Weights of a small GPT-style language model, trained from scratch on English Wikipedia.
Size: 8 layers, width 768, 12 heads of 64 (4 for keys and values), MLP 2048 SwiGLU, vocabulary 32000.
Architecture: rotary positions, no biases in attention or MLP.
Training: a variant of SOAP for these matrices, 599M tokens, 4573 steps.
Each number is 500 + 50 x the weight over its row's rms, rounded and kept within 0 to 999. Layers, rows and columns count from 0. Numbers have three digits each. The size before them is the row's rms in percent of the matrix's.

# layer 2 MLP gate, 2048x768, rms 0.0634, rows 1421-1464, columns 480-527
093:530474569441517510508475521489518470535523511467594532538526449429527482552552463555484485492584550463492488471487526461529577452527540522468430
091:460473526533518555556477541572606393464469462504468491483457535452403461517434531514577400564486376464554501433500553508499537505476505562502508
103:449461557538461467489451497523559481556531577555573561452485489417492527604469520513479529364493535459574439484500486403453543506478480492515387
094:490508498491522534490503510529469476458528564535444497531518482531410427501466488460495486552498522460541542485484501512481435578550550638510507
102:465545432488429491450508526450590587633478516495600479476591529514487470450520501552505532531470512400512548559492592520404534499526511460510463
094:544443426539475537549392458499484468557583486422556486455503563618598540513535540570528458554560516607499537433482470513462448590590553444552517
100:455529463502442432473519525484489394555481544522571518453458564514566430422525577527523569462522499500434455500545477532550486398570534519406493
103:474507555565509518573539467446522456487498540515532539520566498502539473452502530464480385576484393518574521476597512446531569537556478543473528
086:411542516503557480554552572541504515525518476517496533449533471512562474421440475576481480495516445468460576589554477551613566478466501497487467
104:475546483542486535494490500493544476564416502554444462481443390483408521437511501442480500545489479499509491459510474477573627514551610537487445
100:538507531432450668416473535500508464432421510537600459467452449481538498516570563562450413433518515516495514409473505444491523565474573524500421
103:525415466501437436597520508473518518559540582457528604554453557463500391481495500496555453456539523465475592487605409500526465581523482505486431
108:597498460440510461547537430496531504458507503549485459507631517493515445619480544506513511427558525456415513446473540541523460417491388467534540
105:487578465539466562504525380487495479458469527442534480537492478470485509453460492502455484474474468532471504498458456489442591508527517498560514
094:537418406511529541488521638585565507385612539471369545564584467536472485512458491551522544460483599519519523516465587472514590638467595474465483
110:494528559480402509493525474485563510491551560565489384455454444496477430484536430461412504378566481641438564586475561542523535517532445540484465
099:534523477498454465536609423499355490527474484445432485510541517592452551546438496428477437567523501462469644500460498481490635505437483451454600
097:525499554572497541547466561454478463531518509472543562524497594454525425517441454484461457475489530458513462498527345498515495526514442430499568
100:417534534438526510578466486571427555584552469517535517497525468537503476506535450583499482530510440529555461498497475460506482473478476528507488
095:460490513549506552440535575439382474547471528500651472531408532558457495564519534399428566547472499525477533529512512479601470554455533484519403
103:535558490560466489546455507531432538461433487444501552546580491472572500582457570516521410456591510556584405503421500553417470545430448480578513
094:555475433511417540493541475469461519529516516567469486496444500533602555530479561466470521418422504549494556490529484418414423506489600491471488
092:439429482515426562494393522386578528414478499458495463509495439463553531527474557578566395480467502511557372604479502493526579549459475481448488
093:420468472528468536426459570483430540527475429506459492541541571534489582521457548507526526501486468567513576489419467515562513511420494461480565
095:449511547468569510431508467490456379493455479476515521454531439467463520481639496534592365514517455413445405517498575456443445547447452538488419
102:510471550505522563554492382452449426527448475523484511505441512488545507470509531459560491560482484580536510615551531574405596488577642519435525
098:545562560563473493463571493592498453491468416454404466600451386487593498526564510536524508508546492563541504520575457408520506461512533517588466
098:504496553472536504407548548482468466505478480469434458476472496485445478513480494456439434545495500487530529534574520492502490434402487466577436
101:458443536537529451463521498439468463633523494430521615563507505591459555481564449467523559519447525559501572547499492510593485474564588511485482
099:511507501462449538530542471506504477494479474503542524479582431491513554576509556502604463400428551562514599509604581552484481538519499521524515
093:552596552431469486408501505594526627510540481462527437443476407475437484509476536592412585496524449494528571456522488459463555446464567537453485
105:410484575508445491487447637505559558451498622434449557526383473517374464517429529494548471481519420552527512574428556509462570389422482486464459
100:555495532508522475448429505524593503543494601554475441465417477506549525576551526499576403479525521537457469455512382575452457562497564485476481
100:480522531435565437475497519408511499505522551546441481507452416432528483457555451460486462500476466525548556531464459443488439529498579437528484
100:500516668491481461513470484476554463540512519560573484551515564465485551541478523502501451482507542390544614574508523455599476544540444574544528
116:451508521572468499478482437517527576551500643432584469509464441579497520506516463485529423454500545585530516453490629527506453474415475499505431
100:469413481481532592485566509594410480534504468484528552436545506585547406533453472518447471516488569487486495464409604492569534450532467494530482
103:571420579594482554536479340451497581538461518537556525423476574573472492418450522521484521393494572516410515427404476419541490401531587481498511
117:567518489516601481540496533487581497524479465488492595528537463527498450513559465542546425473565511449461525511535444497454511550456458494520415
108:466544613519513522511591541426478428565450578539478477506439516529534509564461582534575447562526503553492404472449413560499548505545428461431549
102:555452417606477449453439472502537472507554499388535597561552500461557525446514524477451411461472485463526561592461497579518532499522496471553517
124:485489520437545512546569570557470444521484532476521470403500442506509532395549483560524545467425530460376590538519493419528515421476505632573497
095:496432460488540550475549498391431458336507448507522435483567518503497454457520418462549524476528501493487517497577560391452438467435461494508415
090:508429566550477473472536588592449443485509482498492563468507500551465526486510586528472419506500411497535514508432493458472490555487523579523460
# layer 2 MLP up, 2048x768, rms 0.0637, rows 1421-1464, columns 480-527
093:448542583477511495485431552507525561451573415526563473462514502457442513469466463611503385422451517542669544466573508500490538463564460483515451
097:464485504649467389545496515506470555534483478536426471553442414575595468508384491521525502558476582553532559539561440484523517518497511552421516
103:443514551528410499471481523515510617530580453515373525417506558606521406495522504491546509433437395555514505487480476480528446538555478550522501
100:422534496431451483473499454443401427543502519576475467485460508539600523503548549539611496476522505482570448397481557508518445484486412480530444
099:508488450548493445503497488506538522497504570528571415477530512437565475510558507583530433539534534433464455514498557539396471473586627465486484
099:349422526482600563510593526451502545498479491548496541504542546427562639433455538472486539452370444505555495465475531503520480425425460601546500
095:494419559468554559445524562531506525485555486511552527491505486438560454485577513521456518508506449441455576564519528538532480472486525446425528
099:498460490599584499505476450427523427517542557520580416586499557485499429497452415464437439475521513559491488537446467457481543436481441410448445
090:393555549475472408496521421512581416492523453422434517508522466415416484497496453486558428506519495459505422568460489522501470587538494496515506
098:429521421455516469548499521466515533436468381502503466419496480546539514473527397544497520416445502490430479515437522495489600483429516508495414
086:478427510539558462587529508543543478498542454540519466419440472446485539510505611490542404463498542578617539480546500522561502485534601456527510
099:544558532460516493534489493592533477558581474542589465433511569492492441579476524541489516506510445449450503476397613518513495504569504523579554
106:544516532444483488566559521585504571415462613501495499502607467565484516563502503621446565473497552448436619472552641530445368398531505437401510
115:487419556511558431449533541425557476514466450522490488530500469544474490511529562468546538558465539446440565509394498520507527409519445408456488
092:455527592453517495438453480469568550488470550503467382579579530522482466539492591462541585498466452452511472592548466481517434516540541508587459
104:536521533467528543420494522424492505518454394496529418508524429520503467442494449580532447449482482488456529499456483414470522489490478470553646
100:489432490491446558535452481481503448517538506494580513488532577480499578527532481408513463564409511475426544496479438564536521523554506579502430
098:426385544525541591478485511537486524539494476545558505615479566471476496516588536569470560465508544442511372487478509549443470428456548452502519
098:400522458515547483451499493496603541481545491532505480525476430500499563520476527433541501517649598558501547442526548482449632506518562577528494
089:415512513476514473480534510518586549552505499500443523457592523582584483570405547512533418544496582479481459386551509512436458420486537544444547
104:450475375547512510494389541500447562462500458477604496500495429468573521559516543564530468490555497392465442419558556583395510421519473494510471
093:558495488457479454507537489454428581546471555443538510645447409482505387532434416513540517538461470460544432474478401458507557494532506425503590
094:453527465395470491452500459492514487481543468467618517448469485398482465448606582441453555496395467443352509551421481500556500415450423487515433
105:448457470436454507467489497492530495542564475501516585400522447528498545378537493459491538538483490512536484477508514529537394543456483537505520
095:546487465458462549609422508543560501524574462535507491583544574440528486499457468474389455525482503458514485506387499482454502437551553551553548
104:484629534528526524550478467447444487505472545563503530554466479502479508519534550469503547493511549585487546493538496494435547461473515494538585
097:515568527525459542507482484494461479545493495495402530508550452509511511594493348495504401364489442510561440525514472535484487453537407502440426
096:463501536538633475570516468514545474485452426412458464436549447510515449487531580597465426570484458545520445477504497486475441547573427519549533
101:527551493478475485524613439514506537522500419514448538487571479390570532458487633518536517525612482532518410493462509494448482503403427472569526
094:395527467486541523467464480495564479458528500546535505451589550497581457507474552502473542457469526494483494509503371658384479531461505518585531
095:505518429478464509474530537514472518476487468533471413462470431542570636478478520454433451569506581461534535443548510508477507450477534482526432
107:526451433495518414552554455502532452511565564469475471485499491509409502440423493466561565446513501467534548501436458456554430554503464599484426
097:609448547446464503499530564556578426555595558521405505536483513458522505461541526487524495448510518576474498434483425523449539507423455443458497
104:475575476449485502481543528475525471459493526500475428455483493459472474538477456485516490427565485585473418488458398524464414526475555374545602
100:494523549425535414469570564493494522455484477521456568535535552502514513544525476429501448488422465461537535418498621531510523544531563455566546
109:485504559581480495548563511495455427534589570484542535467489484517433575494517537494567465517446564544499545456534515504488466482430491479499459
105:546450576507557532555526543483499556478433500548610434559509575565519440581512510486513407475557318458501540582543449521657534376499491491472509
100:478490473641473496556490528532558480520508517459448536515576405414555582440524449589480532485506477472426540531631532567490521600480448543525511
108:577507479520587458555509450422514505508427527485504495438477423472463514439548446515453510568473471555452499551465470443475526618460477556528502
103:530503478461552523508441459569486516503562482504533533550388495516445558419394484505516471503506442499621457494483518557465547557533494476586448
102:524453521432457425513527481530534506577441513529546481561445565451616472441513497529547604513524586622444576487545445489554479449470502583519444
121:500486531553497533490493544382607494481559480427513502499578570524442523495453538560519464490516504475494440427444477534360509477414496481593488
099:553524547510437523418531510443477547485592452484571502535579474493516494549494554578468523582509680520568605524488622540548425516423483419465617
101:487523419502506459521575481491504518532470563443470549520563486524482560484410545543517527560469589538486519505498523504540511540494431535468499
# layer 2 MLP down (transposed), 2048x768, rms 0.0597, rows 1421-1464, columns 480-527
094:515559418391520578508505412551453464441498433472573513508514531478544449457518481471513433530492442579549559418526474445559498556545419510512461
101:435461483460502561518458460421477536352453515578525497506543502495487551517565591517516491417445513495425532472640489446499534448398578506489447
101:510493489451529537511473480583454423521496537493482482610519498563454422553527486469586529510511553457488479545512373432533483586507521578516512
100:456442497509507509593468472454546540532440509520514534429510539523481475442391555458466429540459502489568406455494495457520378528526561486511506
097:515429393584472386502475478469380514463508519474496534466503524496541470551382450424441462448487539508486479505504524451457516491496539499441452
098:477575487602450494370444443405590456494406529515509554538492458546497427529547540461496545465420501462465537592537539474498442403467567509532447
097:495470450535465513543559435507491438537429531458619431554481523489538470531536593554478489508526388489429539612432564518585543499431456481508483
106:541434492572561575500577414525527490412509494598473544476497555459505568499465560535586494584516436449561387591449527496549422549429544427506448
098:508609555501465487525505486522583531548511562501541428469538483471476517562427486466543531423519560579463504466489484427507526507627411443556457
103:479519459511466525553424538453551496483502478501438479554467516422487511467500571423519494465465494511527324565497492466437463503501559436456483
095:459533543504500513482392512492485534458545362543463394459604489588557477503521509486451471569506559518439494463504520438579486490464602527584581
102:510521473538433458618534534415443473516508479469479487548521442481558499566506547447555465477498478497435641477454363566485515491495515525514515
104:485521480438567392489519510573625598553535500467514509544540512507498618469373485463512412537534503549499551476590485473469433533615502583486384
110:435495536566504567541426475469463520487508467536565414463508491560525523555445408548527446371587443492538617549482562490481459480529590426587442
099:459586412552462506462531490456515607459422494564558451535548522478527401540441474527522505458606510475627516477506410512553460625514507476547513
102:479432555453517524468485430504533421452474459536592461532438473529475410502435435483583519545451449527460464478491452516467549571502566521586497
103:514464467487504464522559371520506507501446497510475527468438531558529499492524517515425486471456506533550522491462579412472579538503535462526539
101:500501520481451525489613560435510487532430526534507519456501541506601614561554571546463524533476523528523421406560513496449505507457502505499496
099:523539524516553453539590451528520506494539474498498557560602534478503514427527474642586633467455554476462468528488544513466530444526544467540472
097:515523570388535527478433584528606530571536449488550476459463414458492471494444520476566547538556485473520485540526412479541459547387484455554555
101:486501464491466548495585502504498486546591466505397471522471524547598433560508463471527443544570503565444466461453523455527517519418607525482553
101:465425451534464467564439596463579495448538544456486506439465595521608463384455502406592512498442549479592476520512498526432461436495462537517495
099:534553478505468456525570561499546481589432422449500512442498444506540497439546477584401521555499472545538496464495586542518495464409473428546470
106:556540455401524519451477559543516543461467452513475463502505502545432535479479502543524527560515601488498497471577519415518474531595494433502511
098:586500438435420441583559487445445427529371456451525409528530494509506492530390487423425570552502457490548495520537382491487512554474556506438381
104:437511494440496592461547583535531368518428478475451527469527458509533538606522597491470572513485437462496518413477525497441453431426497465520538
096:485460546511472531497550586465448487373451492558493568482446434517442491539490550478446488522486502471548423517522515468421517510473571450522500
098:397548398635518515446524558470459526553565517562522570563488501597573571505457434509447517452536561543515544549505555513540523510557537404493434
101:493492481523493517447527521558388457398489482427473581496492477490553560508463575535550609535509530497445455469443510420423388532455481550620496
099:482505500497546591447548478512538544504517442507479431508488600455606447347465495499454532497405515505605429569498550498511500483513476459430465
098:478459432519475516516391509492453507476590543593428428521482560531541575444608472565474463468469547422488477491484475496485462430532578477524444
101:514501560457516514524433587482522526548527444509471510473498488511531449532474551429502494515501530484611428525453517470458480411503519553568520
100:576470577546452482612561587603531483536495514618592500503524569463511571499505509540454470496568469486481535477547517487531457555520588530459615
106:506369462569578503442475480414515585535498498514519443479440556524522581518464456317458499467519503488513423460578628521511582462477388468497536
099:582472511429509440504527440432471490516449509459432415526539428544503565564488546465507509536524568350495531573521492479563531546509484576460510
101:414466453485501517534576446521629503445560455483474484522437485545495459539467528486521462521510506376565214557468564556529543383490473508536469
102:476453524491443428544461589532423464503459458572458533549495551527507395485565543594531403487506467532537524572508422465486602502411472477498521
105:532469456498421467505566396530448507453560502487512544583512493446399455403496520478522386524477513424472505528488521563534405562502532464532620
103:517517476632537433473423495402474518497519466570495453447464511450556651412514546563542528455563465549463577462473523547459479640520487475442481
101:505493558470437489517493528540492499533414484548505552549406598453441543514544574493461416392447412445428442585498563468495541509493498517441455
099:506490539579519458535479467469495565417471444451561516513492554416476464500465419472431498458488472467493534556599482394533574547490465472413535
105:445547511537519515436446597442529570540435462508495525547576520533513297514506497470487582515539554503441443514540492414480547506561554458446509
098:476437569547462445457504508518512474570586473437471493556526463596477516510539504405561592563630598460494468416495491476555455499521476439433492
103:542484624549483548491512537583511385508544495568533550557481552484555521504491606568502575558441493460554456593492529500476580494504377522526529